Weights of a small GPT-style language model, trained from scratch on English Wikipedia: 4.72M parameters, no biases in attention or MLP.
Each number is 50 + 15 x the weight over its row's rms, rounded and kept within 0 to 99. Layers, rows and columns count from 0. The size before them is the row's rms in percent of the matrix's.

# layer 8 MLP down (transposed), 512x128, rms 0.0819, rows 433-451, columns 0-127
101:65 65 34 18 40 56 39 24 37 56 58 52 65 60 48 55 37 54 55 37 49 60 51 51 35 78 44 26 46 15 48 24 31 52 38 59 54 57 61 49 52 56 00 57 54 47 43 58 64 70 47 45 68 61 63 79 56 67 34 41 30 46 68 69 65 51 43 46 60 74 49 58 71 48 41 42 49 60 25 54 72 41 14 36 41 36 40 65 32 63 62 56 54 54 82 23 29 25 46 40 56 47 57 34 62 63 53 59 53 41 71 69 63 59 24 49 52 47 72 45 71 70 46 76 56 38 59 58
092:83 54 80 78 45 68 43 44 26 53 58 37 53 50 65 42 55 48 85 39 52 35 48 57 68 42 30 54 46 32 67 52 49 41 79 37 44 92 47 44 63 27 55 37 63 65 46 50 60 64 49 50 46 30 68 33 76 39 74 49 22 72 42 44 30 49 43 37 47 54 39 46 55 37 57 48 27 46 41 52 97 40 63 33 62 57 41 25 50 34 51 44 67 59 59 55 70 37 63 50 68 59 47 96 36 27 58 42 43 41 37 44 27 47 57 24 53 43 48 55 47 63 41 69 66 63 60 43
099:58 44 56 76 66 79 38 45 47 34 27 50 64 68 45 56 33 31 61 75 37 47 79 27 50 37 27 58 62 64 45 20 61 28 55 57 38 51 34 32 46 99 72 64 70 55 46 53 50 49 54 51 39 44 49 40 67 31 42 52 56 33 20 51 39 50 53 49 50 47 79 41 47 45 57 40 61 48 40 20 68 39 55 65 68 47 59 60 39 42 67 45 60 52 47 63 50 67 63 74 66 79 50 53 26 26 55 54 50 47 39 71 64 47 65 81 05 40 58 41 47 40 31 50 40 35 47 45
105:37 73 57 64 52 49 68 40 47 41 46 52 52 44 38 76 66 59 54 53 43 45 59 16 34 49 59 70 39 61 48 61 42 63 13 59 73 52 47 45 44 42 58 49 70 60 37 32 50 42 53 35 50 63 62 30 60 65 45 21 43 59 42 54 45 61 52 16 37 91 65 76 44 62 46 25 36 46 50 42 46 50 31 48 35 49 56 96 35 53 50 55 59 49 75 54 67 31 24 40 65 79 47 69 53 42 43 49 68 61 27 63 73 58 25 57 56 28 43 15 48 55 79 48 41 55 72 34
096:49 60 66 34 46 56 39 44 34 66 37 50 16 43 19 42 45 50 71 42 40 64 65 81 58 35 88 52 56 73 49 49 78 62 25 57 47 73 65 53 72 54 51 40 42 39 49 78 00 61 39 48 39 56 35 48 56 32 59 40 61 72 68 70 73 59 32 48 54 49 47 78 45 59 29 34 71 45 32 22 48 46 44 35 74 64 50 42 45 39 56 45 35 52 38 52 21 67 49 56 50 69 76 64 49 44 47 38 56 33 24 54 47 39 46 60 42 40 20 49 32 58 65 49 49 51 59 55
096:32 48 39 12 54 47 32 45 44 38 28 52 60 89 50 76 36 64 67 66 51 45 31 34 39 66 53 87 38 40 54 48 47 48 34 64 56 53 43 50 53 29 37 44 63 68 29 50 49 22 55 35 50 60 53 43 38 51 75 58 49 43 68 37 52 39 13 62 53 48 22 60 19 36 51 54 47 61 58 30 41 48 67 70 73 58 23 57 67 52 41 27 56 31 58 51 77 42 50 63 59 51 25 71 60 64 50 58 44 42 42 44 42 28 44 74 34 54 36 23 73 37 61 58 51 71 50 17
098:54 72 65 58 63 62 32 51 08 53 65 23 87 95 65 44 40 54 44 50 33 46 45 64 34 26 43 43 48 47 37 48 50 52 73 27 65 35 65 73 86 74 63 60 59 51 48 66 57 53 57 30 51 69 28 68 56 35 25 24 34 57 79 68 51 70 74 63 64 43 70 52 53 54 45 73 58 43 46 66 53 60 31 63 50 77 69 50 60 66 50 62 51 49 43 54 37 80 57 52 53 50 23 36 52 39 45 55 61 46 44 42 58 59 45 51 44 50 59 39 54 67 53 65 46 31 30 69
099:43 33 54 34 40 50 49 31 40 59 19 68 57 50 70 65 33 34 50 78 49 51 80 46 30 52 48 31 47 72 37 41 04 44 67 40 61 47 43 51 31 41 54 63 57 39 50 81 63 35 56 56 62 18 65 47 43 47 44 51 58 44 64 74 31 55 90 49 34 67 44 32 50 52 58 40 56 62 60 37 52 70 20 46 40 37 41 42 68 52 23 60 42 45 61 52 44 60 66 38 73 37 50 35 28 34 43 50 52 55 64 56 64 42 72 67 23 40 67 63 34 50 64 41 89 70 74 56
105:52 71 26 53 35 14 38 49 52 65 69 56 42 68 39 19 56 49 64 46 47 47 53 56 41 31 58 63 64 82 59 46 48 82 25 55 35 30 70 41 62 44 65 51 50 59 67 25 52 68 66 27 54 23 52 70 31 45 53 58 71 56 40 20 29 40 50 28 39 39 40 36 39 46 50 59 42 57 37 74 46 29 85 50 38 30 39 53 48 42 35 49 44 45 45 61 64 46 34 65 40 60 44 56 61 51 67 47 89 62 32 26 50 35 53 48 31 47 37 19 16 33 34 57 36 52 44 64
105:59 45 54 71 34 60 69 65 33 59 44 40 53 54 51 38 70 39 61 47 73 68 41 65 39 40 56 50 25 69 75 54 47 57 51 19 54 61 58 38 62 56 66 30 58 53 69 69 64 68 36 56 23 32 70 67 42 67 28 58 35 46 36 54 37 51 28 51 49 43 59 50 75 39 48 56 65 73 61 30 53 53 58 67 45 26 41 31 60 55 53 34 42 22 31 99 76 51 61 66 81 46 30 38 46 27 54 61 32 57 55 19 67 41 48 49 47 46 47 36 11 66 53 36 43 32 59 45
098:36 60 39 32 45 51 58 59 53 57 51 28 61 73 50 40 45 65 45 45 76 57 62 40 64 61 52 63 10 43 23 44 76 62 73 35 60 65 55 87 39 74 38 28 38 38 45 25 31 71 47 68 58 43 51 77 59 30 63 60 37 16 25 42 26 47 71 74 40 21 54 38 39 57 49 72 50 42 58 48 73 72 49 52 63 46 35 58 60 44 74 46 33 61 39 38 40 46 62 49 60 46 24 59 32 70 56 52 75 63 52 70 50 51 52 65 30 55 52 39 35 36 37 42 35 58 20 54
102:20 32 42 62 64 61 56 31 52 51 62 30 50 41 54 48 57 18 55 80 34 54 69 73 42 39 55 53 32 65 46 48 44 58 22 56 61 60 75 60 57 45 66 60 88 42 57 59 42 63 72 46 56 61 27 47 54 21 29 17 51 62 53 35 74 65 43 56 47 64 73 74 36 32 33 65 51 62 62 60 41 26 40 16 79 63 84 36 44 38 55 44 52 62 38 29 47 32 45 53 23 59 44 56 51 58 58 33 45 32 47 52 35 43 64 35 73 44 51 65 25 67 45 41 38 54 32 59
091:57 64 28 42 63 43 61 52 67 18 48 32 51 64 54 53 50 55 46 52 26 70 53 36 50 50 53 49 45 61 36 42 55 33 99 27 41 47 26 59 76 91 70 49 44 65 30 40 42 10 44 58 54 61 45 22 39 44 54 52 42 45 69 67 31 54 39 52 59 47 48 51 64 35 72 40 56 43 41 33 78 61 43 43 64 45 35 19 56 46 42 56 34 59 70 48 41 48 20 26 60 56 54 40 70 63 50 55 42 39 50 80 61 70 52 69 18 64 72 55 59 33 35 49 50 32 70 47
109:33 58 49 30 45 75 32 68 51 37 50 39 36 57 38 44 52 64 54 55 49 85 53 43 47 44 47 42 65 41 40 37 40 49 62 25 58 35 66 60 69 48 44 40 55 48 17 14 63 94 54 58 35 51 80 53 40 22 63 44 56 88 60 49 56 50 44 46 44 50 54 45 24 58 15 54 28 68 68 43 17 74 66 55 29 50 64 57 76 50 62 14 50 45 37 46 38 36 38 64 37 36 51 49 53 45 27 47 59 38 48 48 61 45 43 34 49 45 67 34 61 40 62 91 54 48 38 52
097:21 66 46 23 64 35 62 30 25 37 24 58 75 73 47 26 53 52 44 69 59 41 42 40 37 58 50 56 62 27 61 40 43 53 52 64 38 26 53 64 78 58 68 39 47 52 56 52 52 30 50 37 66 73 67 35 49 44 62 44 37 59 59 46 47 42 62 65 58 33 45 59 59 66 56 27 58 44 62 58 37 21 64 23 69 28 56 61 54 30 54 48 38 67 54 67 18 35 71 52 53 28 67 54 75 50 50 47 56 56 76 60 24 60 46 58 42 38 56 65 46 46 99 79 41 56 45 27
107:79 36 50 52 78 52 61 68 49 42 54 77 48 46 53 15 30 25 36 28 22 38 64 39 42 26 50 52 61 49 34 41 63 61 51 53 64 55 34 68 53 76 51 68 35 68 26 74 44 57 53 48 42 58 46 53 49 87 38 41 63 50 53 27 44 67 86 44 56 40 59 68 58 63 31 70 52 61 51 37 53 77 45 65 42 83 48 56 46 64 55 43 75 50 00 49 55 45 71 42 29 44 45 61 54 69 69 36 58 60 37 45 57 53 59 55 34 71 58 51 64 56 49 69 69 60 49 51
101:64 34 37 51 41 49 25 61 28 39 71 66 70 32 72 42 35 62 34 52 17 65 49 57 55 32 31 46 73 36 56 47 82 53 60 40 51 63 36 50 45 66 31 39 42 32 43 34 50 67 76 53 88 43 52 26 40 26 44 25 57 52 67 73 52 54 62 56 47 31 50 18 56 51 36 63 48 49 31 22 73 51 83 38 22 71 58 37 62 21 59 32 57 60 44 52 62 46 24 53 78 36 49 46 49 38 57 79 32 39 26 61 58 38 50 47 41 60 45 55 57 60 50 54 47 42 59 63
097:55 32 69 56 72 65 67 42 54 43 42 69 49 26 79 52 49 37 36 32 53 25 64 30 66 32 64 73 74 75 99 42 36 66 25 58 49 45 44 39 49 45 57 63 43 53 62 55 43 54 55 26 57 53 30 54 45 53 38 59 51 36 49 53 41 62 18 78 52 85 51 39 62 62 42 51 71 68 19 52 81 59 50 55 37 53 38 53 69 61 49 54 54 16 30 52 59 61 64 49 43 53 65 54 53 51 61 35 69 56 64 43 69 45 55 37 47 34 40 48 63 43 45 85 31 80 64 62
100:59 27 25 35 45 41 51 36 50 44 48 54 27 56 63 68 69 24 46 32 63 41 87 54 55 65 75 23 61 43 39 40 29 52 16 52 33 49 66 59 77 49 60 55 63 46 49 51 48 74 78 46 26 30 39 66 65 62 32 41 45 32 42 37 45 52 40 37 65 47 46 63 44 44 28 49 63 32 47 57 36 18 20 48 63 37 43 42 50 78 37 50 34 54 30 70 37 52 34 59 44 63 78 41 48 61 48 45 12 51 64 48 56 65 59 62 57 46 40 48 12 39 38 66 60 34 68 30
# layer 8 MLP gate, 512x128, rms 0.253, rows 434-451, columns 0-127
094:62 56 43 43 74 70 40 53 44 26 31 49 64 04 59 21 48 39 43 49 65 56 59 41 64 32 51 40 79 38 40 44 63 71 52 58 55 43 45 73 70 49 29 57 68 61 18 39 22 31 54 60 55 68 40 52 52 60 31 37 46 52 43 65 60 35 43 52 29 55 37 30 53 73 55 60 49 71 37 63 40 36 55 38 40 32 67 61 47 46 54 63 41 41 32 40 53 57 58 70 56 26 78 38 58 52 36 37 20 29 40 35 72 44 44 65 40 21 54 45 81 54 52 32 29 64 12 61
098:50 45 60 47 57 55 56 69 17 61 71 53 54 33 52 53 43 70 76 43 38 38 39 50 26 62 44 39 47 41 64 53 57 68 33 78 29 30 38 35 45 58 57 51 53 51 23 50 14 30 49 59 52 39 24 51 56 59 38 47 54 48 72 59 48 54 17 68 24 63 48 41 43 56 74 59 45 49 60 44 27 80 23 65 31 60 70 70 48 66 49 75 75 29 61 25 73 70 58 41 38 43 52 65 41 45 67 41 63 56 23 52 29 64 48 85 25 64 47 66 62 63 31 53 48 46 35 43
093:74 39 54 47 46 58 33 41 43 79 59 50 61 69 29 44 56 39 59 56 47 70 46 68 27 82 66 53 09 38 33 56 72 42 66 50 58 34 56 73 44 46 21 43 24 53 74 48 34 79 29 37 56 45 56 72 52 63 59 36 52 40 54 59 59 34 54 43 63 38 72 44 68 60 60 58 52 55 28 60 44 38 66 35 47 68 59 58 37 64 63 76 30 58 60 46 58 49 44 69 37 36 47 54 03 59 55 32 53 73 44 37 53 65 47 58 46 47 89 38 67 84 39 39 61 45 49 29
105:42 67 46 77 24 50 46 38 65 62 34 74 45 65 47 35 26 53 53 42 68 48 58 63 50 58 52 41 46 87 59 45 57 66 32 65 52 55 66 56 36 57 55 36 19 70 58 64 25 66 52 26 66 52 52 76 64 53 48 51 60 53 40 41 77 52 38 44 33 37 35 51 74 67 30 58 49 48 35 48 58 57 53 33 61 47 21 62 39 17 33 25 35 53 36 59 51 64 27 49 46 45 17 28 72 55 46 40 79 51 41 45 56 41 74 40 04 44 41 56 53 49 57 62 69 24 69 62
094:34 45 29 62 67 45 28 71 77 45 67 66 60 74 37 61 48 40 38 39 62 62 62 51 58 57 53 36 45 54 57 30 57 55 59 64 63 54 50 39 57 46 64 52 80 71 66 57 00 40 35 65 15 48 65 43 39 81 50 59 55 60 60 34 30 82 21 78 55 39 37 57 37 59 55 47 52 40 52 44 50 45 41 58 62 42 37 27 52 61 48 18 57 54 40 43 68 58 41 47 23 29 61 49 31 31 39 74 54 33 43 56 36 24 70 67 54 41 42 55 37 16 40 59 77 42 35 54
096:41 54 74 78 43 79 63 62 53 54 33 45 44 74 75 64 57 49 32 56 62 51 43 47 57 54 48 54 54 64 41 48 57 16 71 59 61 35 26 61 50 41 75 61 35 34 68 43 44 43 38 58 54 64 46 80 14 46 57 41 53 52 41 57 52 69 50 71 53 57 22 66 74 37 58 46 44 72 47 79 21 70 31 29 34 43 76 39 43 70 25 85 49 49 74 33 48 64 40 42 75 47 43 50 63 48 45 28 31 52 40 46 64 63 51 53 67 62 45 57 66 40 44 32 56 58 84 74
096:31 45 62 00 58 41 54 73 64 51 51 49 65 59 53 50 52 60 48 41 46 79 44 23 41 55 52 37 16 58 62 58 74 60 74 37 57 73 44 80 56 44 68 39 09 37 48 51 60 42 45 46 56 15 64 53 48 46 38 54 66 40 45 74 72 63 55 27 43 42 64 53 56 53 49 63 38 64 59 66 71 60 55 22 42 54 52 53 65 57 43 45 72 51 68 63 41 27 44 71 37 40 48 64 64 53 46 31 34 32 42 46 55 35 35 12 34 36 46 68 54 34 63 69 59 59 41 28
104:68 56 52 41 73 39 74 67 21 33 54 63 40 40 34 35 54 30 75 34 67 54 54 74 55 49 63 29 46 38 46 44 47 15 48 41 38 65 60 59 62 38 72 52 46 39 53 66 46 60 48 56 37 53 33 52 55 61 33 38 47 62 73 44 74 56 58 61 36 52 68 44 31 28 62 47 94 38 38 56 41 69 59 48 44 84 43 36 24 54 54 66 66 60 54 48 55 51 54 27 48 45 44 44 61 96 18 53 46 70 56 58 64 55 43 30 58 56 85 64 75 53 54 41 26 57 40 21
104:35 63 43 59 45 29 38 41 35 54 40 45 55 24 50 39 52 36 43 50 52 51 42 59 67 67 56 51 74 59 53 33 35 63 54 33 25 34 83 49 59 41 50 59 31 22 59 86 48 51 65 38 66 74 62 86 44 71 63 54 72 31 60 46 73 57 59 74 22 48 39 62 37 44 35 68 60 58 66 64 48 83 76 73 47 70 58 26 37 50 51 51 37 40 57 49 71 45 48 35 56 43 58 22 42 65 87 56 33 47 45 58 80 51 75 60 45 44 76 66 45 34 53 38 61 45 38 64
101:60 72 50 25 21 42 49 79 58 18 52 62 47 48 68 49 53 45 57 58 33 38 53 54 41 57 30 43 14 31 45 64 55 56 29 67 44 44 64 56 18 63 33 64 39 25 42 33 43 64 45 49 57 76 65 45 28 60 59 58 61 42 58 46 64 53 69 39 34 50 46 30 62 68 66 48 47 50 45 27 53 50 62 59 51 53 49 54 41 58 49 34 20 42 30 72 59 75 70 53 74 38 53 95 61 68 30 44 60 54 43 59 29 40 70 96 35 46 43 15 35 43 49 52 54 46 41 61
105:70 30 39 87 48 52 69 56 42 36 51 47 54 51 35 59 30 13 45 32 55 37 34 37 61 51 50 61 44 48 57 37 64 82 62 67 55 29 68 60 69 37 53 54 40 36 67 71 52 35 63 60 22 41 62 68 37 52 77 45 55 67 41 51 80 75 43 73 37 45 65 55 51 46 51 46 55 58 35 83 23 55 14 58 23 27 30 63 75 72 70 56 48 64 37 49 39 71 31 56 54 37 47 52 50 71 63 39 37 33 46 71 50 50 42 56 22 22 44 36 49 48 48 62 49 55 37 39
095:37 60 00 40 65 57 72 41 55 53 54 66 26 45 43 79 40 59 58 54 37 55 33 46 47 38 44 56 28 56 58 19 44 39 56 34 48 64 68 67 47 65 46 23 60 50 51 44 22 44 66 54 55 27 50 53 39 63 81 51 53 32 55 48 61 60 38 61 61 50 53 75 45 62 43 40 44 44 52 36 34 58 51 41 42 24 21 67 30 46 60 48 54 79 72 63 70 45 52 17 56 60 78 42 43 59 18 53 28 47 55 76 70 39 24 42 29 57 36 29 57 53 45 60 65 52 46 22
098:78 59 66 56 45 55 62 35 63 33 65 54 75 66 69 63 52 65 48 48 41 37 68 63 37 29 64 60 69 65 56 40 59 53 57 77 50 52 48 39 48 52 52 85 46 72 34 55 33 42 55 89 54 57 30 54 56 50 34 54 43 39 56 73 72 54 49 34 70 31 66 59 58 53 76 35 66 68 40 72 61 47 62 54 59 45 60 47 42 70 37 49 30 42 50 49 78 39 27 38 64 44 48 48 52 35 27 78 69 82 57 56 52 90 51 36 15 69 47 51 32 37 55 33 30 41 37 75
099:38 38 35 68 59 47 45 68 09 47 73 47 60 53 33 52 73 60 39 13 75 24 45 37 63 54 42 28 44 38 62 35 35 40 41 69 41 46 65 61 62 60 85 52 48 62 62 47 36 51 71 44 60 21 50 72 49 50 41 47 32 56 56 53 38 84 39 56 88 67 55 75 34 27 64 37 70 47 56 62 31 41 29 44 64 53 46 34 54 56 55 43 75 43 45 39 67 22 40 53 52 46 79 59 66 41 64 61 75 50 52 71 20 55 56 45 49 57 58 71 68 58 63 41 37 36 43 54
097:54 55 56 41 37 37 39 35 44 79 44 41 60 33 49 38 58 69 64 36 66 47 20 32 51 62 72 37 77 54 24 50 10 48 77 62 27 22 57 36 47 78 55 42 46 41 67 44 56 63 40 42 60 44 42 47 69 44 56 43 52 29 69 46 37 52 49 41 36 27 59 44 52 45 48 41 73 34 62 64 46 50 28 56 41 92 54 46 58 58 63 46 59 50 67 47 45 37 48 49 99 51 25 23 41 58 32 70 75 53 65 50 46 77 37 50 33 15 65 53 40 58 45 46 50 40 52 45
101:61 29 53 77 75 41 43 52 32 49 58 48 52 19 40 73 62 62 43 45 43 39 31 44 64 74 26 48 56 53 61 56 57 79 40 53 47 30 34 52 44 47 49 72 36 81 44 50 46 37 48 67 35 33 34 35 70 35 50 54 25 50 94 45 36 47 22 30 46 19 32 66 36 38 61 76 59 55 48 31 59 49 59 80 53 48 31 32 27 30 18 57 58 53 60 45 52 43 44 56 74 57 44 35 37 48 59 70 69 43 42 65 46 46 74 45 56 48 52 70 61 53 61 37 21 71 58 73
100:48 69 28 57 46 87 69 77 66 36 71 39 48 59 70 70 51 39 29 19 69 59 51 43 42 47 69 59 56 46 77 45 63 60 59 40 39 60 35 55 37 74 31 65 68 44 42 44 35 44 39 40 85 62 76 55 75 29 71 69 53 46 41 57 55 48 45 53 54 66 45 81 38 40 68 74 35 43 42 32 34 53 31 64 51 44 33 30 57 52 47 52 51 70 42 19 32 38 79 40 59 80 52 31 50 50 38 39 54 14 43 69 73 53 55 55 41 44 48 49 38 39 63 49 51 54 44 20
103:57 50 67 47 62 56 47 51 51 37 52 46 59 58 50 40 47 43 36 21 47 60 62 41 33 28 45 53 26 60 49 53 46 48 82 61 46 56 00 55 59 56 54 53 72 42 60 39 57 63 19 48 63 48 42 61 81 30 35 50 46 26 58 62 70 52 63 50 67 58 53 00 30 25 34 56 37 64 33 70 28 49 80 63 56 48 50 57 52 47 60 54 27 60 46 38 48 45 71 34 32 62 51 30 70 48 67 37 47 44 48 38 72 33 34 40 35 17 42 51 57 57 54 49 77 70 56 36
# layer 8 MLP up, 512x128, rms 0.255, rows 434-451, columns 0-127
087:51 51 40 74 48 28 54 71 69 47 46 40 42 69 73 76 37 54 74 54 35 65 50 28 55 63 33 35 46 41 35 27 40 47 65 40 58 39 20 57 22 32 34 28 63 68 71 33 46 60 68 26 48 80 67 46 36 56 44 38 62 32 64 77 17 38 70 47 36 35 41 61 34 35 43 31 49 23 25 60 30 33 65 60 45 30 39 50 52 51 46 42 48 32 50 68 18 30 63 27 45 75 43 47 38 42 35 68 49 36 74 52 59 55 46 62 55 42 38 45 71 56 55 35 37 50 27 59
101:66 41 34 71 35 58 51 47 39 51 66 71 37 55 38 19 32 67 66 48 76 30 63 60 40 71 57 41 58 75 60 48 38 80 66 52 38 19 39 37 27 38 54 74 64 39 38 43 23 64 60 60 42 68 49 75 47 27 60 46 44 69 55 36 80 66 57 62 23 63 44 55 45 64 55 48 73 50 54 74 43 82 52 46 34 21 39 56 52 41 54 33 73 62 79 35 72 33 50 31 65 39 48 53 44 54 63 62 83 67 18 35 41 51 32 52 54 55 46 52 40 55 50 65 32 49 40 39
103:51 93 52 32 22 60 65 45 48 48 61 33 55 43 47 65 69 65 20 59 65 36 62 38 20 33 45 55 60 58 74 54 60 49 47 57 52 66 52 53 54 54 63 42 75 55 52 65 26 61 60 87 53 62 70 30 32 59 64 46 50 57 36 51 46 62 58 50 51 30 60 35 56 50 29 53 26 60 70 50 55 57 36 20 50 34 44 68 15 12 40 40 31 71 48 36 51 59 58 33 38 51 53 65 52 30 52 60 44 38 23 32 27 71 59 60 55 46 55 53 24 37 19 40 60 69 74 49
092:34 45 48 79 54 46 55 48 58 42 50 64 47 53 58 48 31 56 61 60 51 52 47 46 65 51 63 61 55 89 71 43 60 66 64 39 50 51 81 48 29 62 64 58 59 63 34 56 34 54 58 56 40 69 72 87 80 51 37 21 55 21 56 65 54 56 49 52 68 34 48 39 39 55 23 86 42 69 61 50 29 41 63 64 59 38 31 36 45 05 69 15 76 51 83 49 56 44 36 43 48 63 53 52 64 52 62 75 38 62 56 56 78 62 42 36 58 55 38 57 34 70 56 63 53 61 41 60
093:40 45 39 16 34 46 46 40 76 45 64 39 51 41 36 33 33 67 39 41 61 27 65 80 32 48 45 36 61 49 60 48 58 30 49 54 41 39 84 72 45 54 72 38 35 32 71 75 38 64 50 46 52 30 68 64 53 60 35 36 40 47 46 58 63 67 17 53 31 39 35 66 55 47 58 45 45 52 32 75 68 22 72 48 48 49 27 46 87 44 67 58 53 44 77 47 68 53 58 51 54 55 35 80 64 63 51 87 59 56 32 57 41 51 64 49 41 45 43 60 87 45 48 46 54 24 49 77
099:58 45 31 35 42 35 45 66 42 31 54 42 49 65 75 41 73 51 64 60 21 83 70 55 86 62 63 27 44 29 33 56 64 27 56 61 61 41 46 42 45 18 49 57 34 66 67 59 50 62 21 51 49 59 52 38 41 46 64 82 46 30 45 50 55 42 57 55 47 39 65 44 55 77 63 58 46 68 59 53 53 42 64 44 39 66 71 48 36 59 64 39 26 51 53 42 67 08 61 58 57 45 41 56 40 67 37 52 53 55 68 69 63 98 52 27 33 20 44 64 56 57 32 64 49 25 35 60
098:48 66 53 54 60 45 49 56 56 41 52 76 42 61 47 34 42 38 46 44 33 71 61 40 70 45 62 62 50 15 53 72 84 81 64 46 50 59 16 52 73 65 45 50 59 41 76 38 43 32 44 69 44 52 66 56 58 64 57 94 51 74 44 47 41 45 67 56 49 48 63 45 43 67 64 57 65 77 67 32 60 61 42 07 49 48 60 64 52 54 51 67 52 40 43 58 39 29 42 44 33 70 52 61 74 29 78 43 52 78 44 82 59 61 57 54 53 38 49 53 52 78 33 59 44 54 21 80
100:57 35 32 28 42 44 46 54 60 26 54 58 48 57 44 24 45 46 35 27 61 72 51 78 58 55 59 32 44 68 81 41 50 36 45 18 45 56 42 75 63 52 59 56 57 63 62 73 43 94 37 66 30 48 38 37 73 51 33 38 26 68 46 28 38 54 53 53 58 70 50 31 39 44 36 43 29 60 45 52 61 48 66 42 61 67 58 36 20 46 43 56 66 69 49 68 48 38 42 39 57 25 73 40 35 64 50 54 61 56 48 68 41 31 58 15 67 50 44 26 77 47 34 50 56 24 12 57
105:51 09 63 33 48 47 58 71 49 40 59 29 63 43 60 53 46 48 38 44 55 33 40 37 73 43 42 28 46 37 63 68 52 43 32 88 59 87 47 72 72 35 54 65 15 60 31 37 38 66 29 49 50 44 73 52 41 49 54 65 31 56 49 40 44 30 50 28 54 56 63 68 47 68 46 62 44 45 45 41 47 27 66 38 64 39 48 63 46 61 50 46 77 77 51 33 70 44 53 63 32 64 66 60 62 59 56 41 36 56 51 75 07 59 32 37 69 92 48 62 48 52 50 50 51 82 37 52
103:37 62 38 41 15 21 52 48 62 35 36 71 53 56 54 45 45 45 65 50 44 41 38 55 52 56 50 52 38 51 68 64 66 52 58 36 54 40 53 16 31 51 66 43 71 44 52 20 41 47 21 48 40 70 95 26 56 67 42 35 47 48 45 43 36 34 51 37 64 45 50 31 74 58 64 37 42 51 35 31 84 37 70 75 37 41 40 61 44 48 42 19 49 30 37 46 54 45 49 88 54 51 61 68 67 80 76 43 63 57 47 42 62 41 67 75 37 28 39 55 55 62 61 50 64 49 62 17
105:63 59 44 66 40 61 53 62 32 48 37 59 71 56 45 50 55 36 37 59 41 62 68 39 59 46 61 70 68 48 64 33 51 63 37 59 39 72 38 52 70 41 20 67 32 54 52 61 45 23 46 60 59 25 58 40 55 32 73 66 59 43 25 92 49 70 69 26 39 30 41 76 52 48 31 47 46 31 37 48 51 52 31 72 52 43 17 42 28 62 49 38 54 69 56 61 54 82 42 54 55 35 43 52 63 69 37 48 59 23 80 48 68 55 62 48 34 43 55 37 74 53 55 85 82 74 32 39
090:46 63 38 42 18 56 49 54 26 49 37 50 26 47 71 63 27 27 70 71 42 41 41 54 51 55 48 25 68 44 40 62 31 40 47 42 68 44 48 62 54 72 72 41 60 58 55 47 27 62 60 27 51 26 83 77 58 46 59 55 52 16 35 57 52 56 60 62 53 66 79 60 71 52 42 49 55 25 51 62 53 63 57 49 74 27 59 62 48 42 52 50 34 33 48 38 82 56 41 54 15 68 60 32 41 33 36 60 14 65 49 25 43 24 42 62 53 83 48 38 49 42 62 66 54 38 68 59
112:41 67 24 39 28 52 45 38 45 26 60 52 68 47 62 49 48 56 65 67 69 81 31 59 42 67 53 48 50 56 37 62 46 48 81 49 27 61 48 70 54 58 48 66 58 53 52 25 59 64 41 80 54 58 87 45 29 42 23 39 84 42 47 59 60 49 69 63 55 58 39 58 71 36 32 52 44 71 72 56 56 51 79 44 47 28 76 62 46 53 45 35 42 36 59 63 30 51 52 35 40 32 77 71 30 38 43 37 40 17 52 32 43 58 22 43 20 48 43 47 70 30 28 70 45 56 49 62
096:44 35 72 46 62 61 75 34 13 68 74 60 54 43 61 27 47 70 51 38 61 32 26 62 60 63 77 36 22 45 75 48 40 25 28 53 56 10 54 52 56 59 58 45 25 53 51 41 53 51 73 36 58 24 55 52 37 45 37 35 41 68 48 50 40 27 50 74 79 75 48 56 52 41 57 31 57 62 44 39 45 47 59 29 97 47 58 46 59 34 42 51 55 69 44 44 77 40 60 61 49 53 64 55 16 62 62 45 65 43 51 57 47 65 31 35 47 55 31 67 64 37 52 66 42 28 62 48
106:71 70 79 42 74 74 54 38 64 42 42 50 33 68 67 36 48 50 38 61 33 41 70 68 64 15 62 57 37 46 66 62 62 60 45 48 29 65 36 62 61 61 48 51 65 41 62 78 42 51 75 25 47 37 48 37 64 50 51 65 57 38 43 53 43 25 50 56 30 64 43 80 53 40 78 32 59 30 49 35 50 71 82 63 30 62 50 45 36 74 48 38 39 72 40 80 67 71 65 38 51 58 60 41 44 32 32 62 61 35 52 35 29 41 41 48 42 57 31 78 63 50 61 66 39 65 17 50
103:66 50 60 35 82 11 30 45 39 67 64 27 41 78 51 51 50 44 50 49 61 57 41 40 36 40 35 65 50 84 50 64 74 42 63 57 52 65 14 44 28 24 40 49 43 47 49 70 63 63 33 68 79 54 50 92 59 44 50 40 27 63 66 48 36 58 55 46 41 24 48 47 73 44 56 55 30 43 52 58 44 62 55 33 46 57 56 60 75 57 49 39 73 68 54 58 34 61 52 24 39 56 50 48 33 60 44 49 40 41 15 37 67 43 44 74 75 62 35 32 36 56 53 25 37 27 61 52
096:50 47 51 23 52 52 36 56 40 48 43 43 62 26 63 28 43 32 64 50 64 48 62 48 56 53 30 51 47 53 25 57 73 55 37 72 67 51 89 34 66 43 60 75 43 61 52 66 43 39 68 39 34 51 36 58 49 24 39 59 40 51 47 43 49 37 44 57 54 80 25 38 59 39 58 26 43 53 64 52 66 45 59 61 59 71 38 40 56 63 27 53 58 47 46 32 56 50 48 58 56 25 37 71 40 99 57 74 47 43 55 44 49 73 76 86 29 60 41 57 62 52 22 25 11 64 71 65
102:80 44 45 33 36 62 35 59 71 46 25 27 73 34 60 56 57 26 43 31 65 50 34 67 32 47 34 62 79 62 49 32 51 53 76 47 45 58 49 62 80 41 60 59 37 60 64 59 64 45 48 80 57 55 59 63 42 39 44 41 35 46 41 51 23 45 44 34 70 43 46 39 42 45 24 56 40 56 39 65 38 39 49 62 91 50 40 74 82 34 61 35 54 57 37 44 68 53 50 33 42 77 50 57 44 53 69 67 47 50 22 19 26 53 22 43 68 50 51 63 29 58 49 52 86 55 37 27